{"num_hidden_layers": 11, "hidden_size": 128, "num_attention_heads": 2, "num_key_value_heads": 2, "head_dim": 64, "intermediate_size": 320, "vocab_size": 2048, "hidden_act": "swiglu", "norm": "layernorm", "norm_place": "pre", "norm_eps": 1e-05, "positions": "learned", "qk_norm": false, "attn_scale": 0.125, "bias": "all", "tie_word_embeddings": true, "parallel_block": false, "init": "trunc", "init_std_qkv": 0.0269, "init_std_o": 0.0269, "init_std_up": 0.0269, "init_std_down": 0.0269, "optimizer": "soap_variant", "learning_rate": 0.00574, "lr_mult_up": 1.29, "beta1": 0.95, "beta2": 0.95, "lr_head": 0.00673, "max_grad_norm": 1.0, "warmup_steps": 200, "schedule": "wsd", "decay_fraction": 0.707, "decay_shape": "linear", "final_lr_fraction": 0.0, "batch_tokens": [16384, 32768, 49152], "max_seq_len": 256, "doc_mask": true, "train_tokens": 148800000, "max_steps": 4725, "dataset": "wikipedia_en"}
Each number is 200 + 30 x the weight over its row's rms, rounded and kept within 0 to 999. Layers, rows and columns count from 0. The size before them is the row's rms in percent of the matrix's.

# down: layer 8 MLP down (transposed), 320x128, rms 0.19, rows 0-3, columns 0-127
# gate: layer 8 MLP gate, 320x128, rms 0.255, rows 1-4, columns 0-127
# up: layer 8 MLP up, 320x128, rms 0.243, rows 1-3, columns 0-127
down0,097,219,172,205,222,219,213,164,204,227,226,194,203,175,206,197,186,182,271,213,234,178,212,218,182,264,177,199,210,208,173,214,187,153,242,224,190,198,212,202,190,222,153,191,167,239,167,159,210,213,176,170,231,212,246,199,182,180,213,209,181,185,272,214,254,224,197,220,230,229,145,203,133,217,174,179,175,241,233,174,182,229,183,190,216,157,202,201,243,238,191,209,132,147,170,246,247,218,196,154,218,218,219,245,212,183,182,186,229,229,149,236,158,163,186,160,240,158,193,143,148,216,173,183,205,159,240,222,173
gate1,104,206,129,204,240,238,215,196,247,201,225,222,250,205,239,199,193,181,211,161,213,224,217,168,182,205,178,153,203,146,183,169,200,222,191,187,183,190,212,250,195,184,249,215,167,190,212,180,187,183,226,213,202,251,194,142,200,241,204,257,184,156,201,229,187,215,207,196,205,226,167,239,165,247,202,223,196,197,256,211,126,183,202,233,229,230,196,199,190,206,210,222,193,217,135,189,143,261,225,183,199,173,192,229,143,198,232,180,223,177,204,161,175,228,192,116,207,204,258,250,171,186,235,212,253,229,163,191,179
up1,104,193,151,88,205,181,210,209,167,181,249,194,270,186,204,195,206,223,215,185,177,151,210,224,188,237,171,164,172,161,187,198,217,176,222,263,208,237,238,227,216,243,230,228,215,214,215,194,202,184,124,238,230,210,163,187,204,199,153,223,206,196,173,166,206,172,259,234,186,211,163,194,231,171,204,199,204,179,205,194,195,133,197,166,240,227,192,205,187,140,199,210,245,205,191,172,194,235,211,211,190,192,215,176,251,183,135,179,233,199,188,201,203,209,166,217,244,172,154,228,195,217,200,160,215,172,205,127,225
down1,105,183,179,207,189,240,178,191,219,160,252,186,210,176,197,212,234,239,265,206,203,178,175,181,159,206,264,193,139,180,149,204,185,168,209,169,182,196,203,214,230,178,209,196,227,197,206,188,191,181,165,203,192,182,227,184,208,127,189,185,200,158,157,171,212,233,215,164,249,246,170,138,208,212,238,207,216,200,203,135,199,166,177,218,213,218,192,157,216,172,192,265,257,222,233,170,254,237,163,159,155,193,198,225,238,242,177,196,217,219,192,189,203,259,222,159,173,246,171,168,169,204,210,196,140,203,198,165,248
gate2,109,204,129,160,151,179,198,266,193,180,184,232,250,205,216,160,179,217,224,197,218,198,238,226,204,207,185,219,201,243,167,196,152,127,167,189,207,198,183,242,147,145,201,185,187,216,154,245,247,194,181,175,202,159,281,225,208,205,216,206,194,210,156,203,146,210,235,213,217,236,170,202,206,182,226,187,159,177,222,212,190,168,151,193,257,207,205,174,162,224,178,223,205,205,187,273,217,158,226,247,177,246,190,192,224,171,187,184,192,241,199,153,180,210,152,242,178,258,178,186,217,195,210,197,178,164,198,212,200
up2,095,190,195,211,194,196,194,189,195,226,246,237,167,159,275,148,212,190,230,201,193,193,152,292,235,203,169,168,177,235,169,217,110,197,234,232,190,138,143,199,170,173,171,237,206,199,218,205,210,180,166,180,222,216,243,182,167,191,196,156,210,236,250,189,221,157,198,212,276,199,154,217,225,207,224,160,203,182,207,163,189,181,274,207,253,216,137,200,228,194,151,183,160,235,193,202,184,215,180,216,200,203,216,217,216,200,183,207,153,228,193,199,204,160,190,234,202,210,222,203,174,191,184,198,220,210,192,190,252
down2,103,223,192,198,183,146,223,193,181,227,234,230,232,209,239,191,200,203,194,165,202,198,193,164,164,227,144,210,174,188,165,223,130,199,199,222,195,228,265,193,170,163,241,184,166,174,182,218,227,186,202,166,181,212,234,217,179,191,183,176,154,221,165,194,192,225,173,205,206,194,223,147,204,174,193,196,132,282,210,195,211,197,157,192,157,164,165,195,218,242,149,237,174,216,164,194,158,284,225,207,165,223,237,220,177,168,173,210,190,295,217,205,198,174,216,206,209,274,198,203,199,176,150,206,224,226,180,193,207
gate3,105,199,214,217,201,146,246,217,205,230,167,200,238,167,194,239,225,224,214,204,263,221,165,202,212,182,153,171,156,262,225,222,214,172,234,251,219,144,212,209,217,141,158,201,179,227,221,225,161,180,252,198,221,214,236,169,230,187,236,192,212,166,180,184,235,235,238,169,217,242,209,215,183,200,187,149,177,158,273,174,175,166,206,199,180,184,212,166,211,115,185,180,232,191,195,206,170,193,170,209,207,205,149,191,190,194,188,187,216,236,156,212,182,164,190,171,160,236,153,169,208,176,186,199,167,184,124,175,196
up3,098,163,208,205,243,211,186,227,233,222,192,227,238,208,212,202,236,215,278,261,190,170,183,172,178,154,223,214,253,185,240,210,214,211,196,178,219,160,215,232,219,143,259,142,215,211,229,186,171,156,183,171,229,261,211,179,199,198,197,184,245,193,232,222,204,161,207,200,220,178,182,201,188,202,210,280,226,234,173,179,192,259,171,240,164,225,186,253,180,207,233,183,224,126,199,220,216,218,205,219,218,212,206,190,146,212,142,129,188,202,180,211,191,237,196,266,211,228,217,225,192,189,178,231,224,229,215,204,214
down3,099,193,217,193,209,173,229,205,146,231,225,184,147,239,170,233,169,222,186,154,181,209,223,215,176,172,195,221,176,237,196,214,213,169,186,178,194,207,138,134,176,254,200,172,212,166,202,231,186,206,198,256,181,207,152,202,216,223,242,205,160,207,169,144,198,223,215,174,210,205,220,192,155,174,189,133,216,244,120,211,242,215,209,215,176,188,184,174,176,276,196,184,158,191,203,157,226,211,216,204,152,230,220,165,243,164,237,179,183,226,202,224,169,164,185,178,208,227,211,229,202,267,230,208,264,148,214,220,206
gate4,093,229,181,240,196,186,203,202,232,178,184,217,248,180,250,253,189,221,213,240,209,200,214,138,183,208,179,192,223,213,266,178,244,202,180,234,136,127,192,206,253,232,236,201,175,185,205,233,199,217,166,177,178,224,230,203,194,174,223,191,160,142,217,151,194,159,201,190,232,211,196,217,198,208,265,176,208,183,237,210,187,178,210,235,208,170,210,154,226,245,216,167,231,175,201,233,200,185,200,153,143,226,165,197,173,220,165,201,185,228,218,188,174,200,203,198,126,207,223,150,221,218,184,156,144,179,134,195,148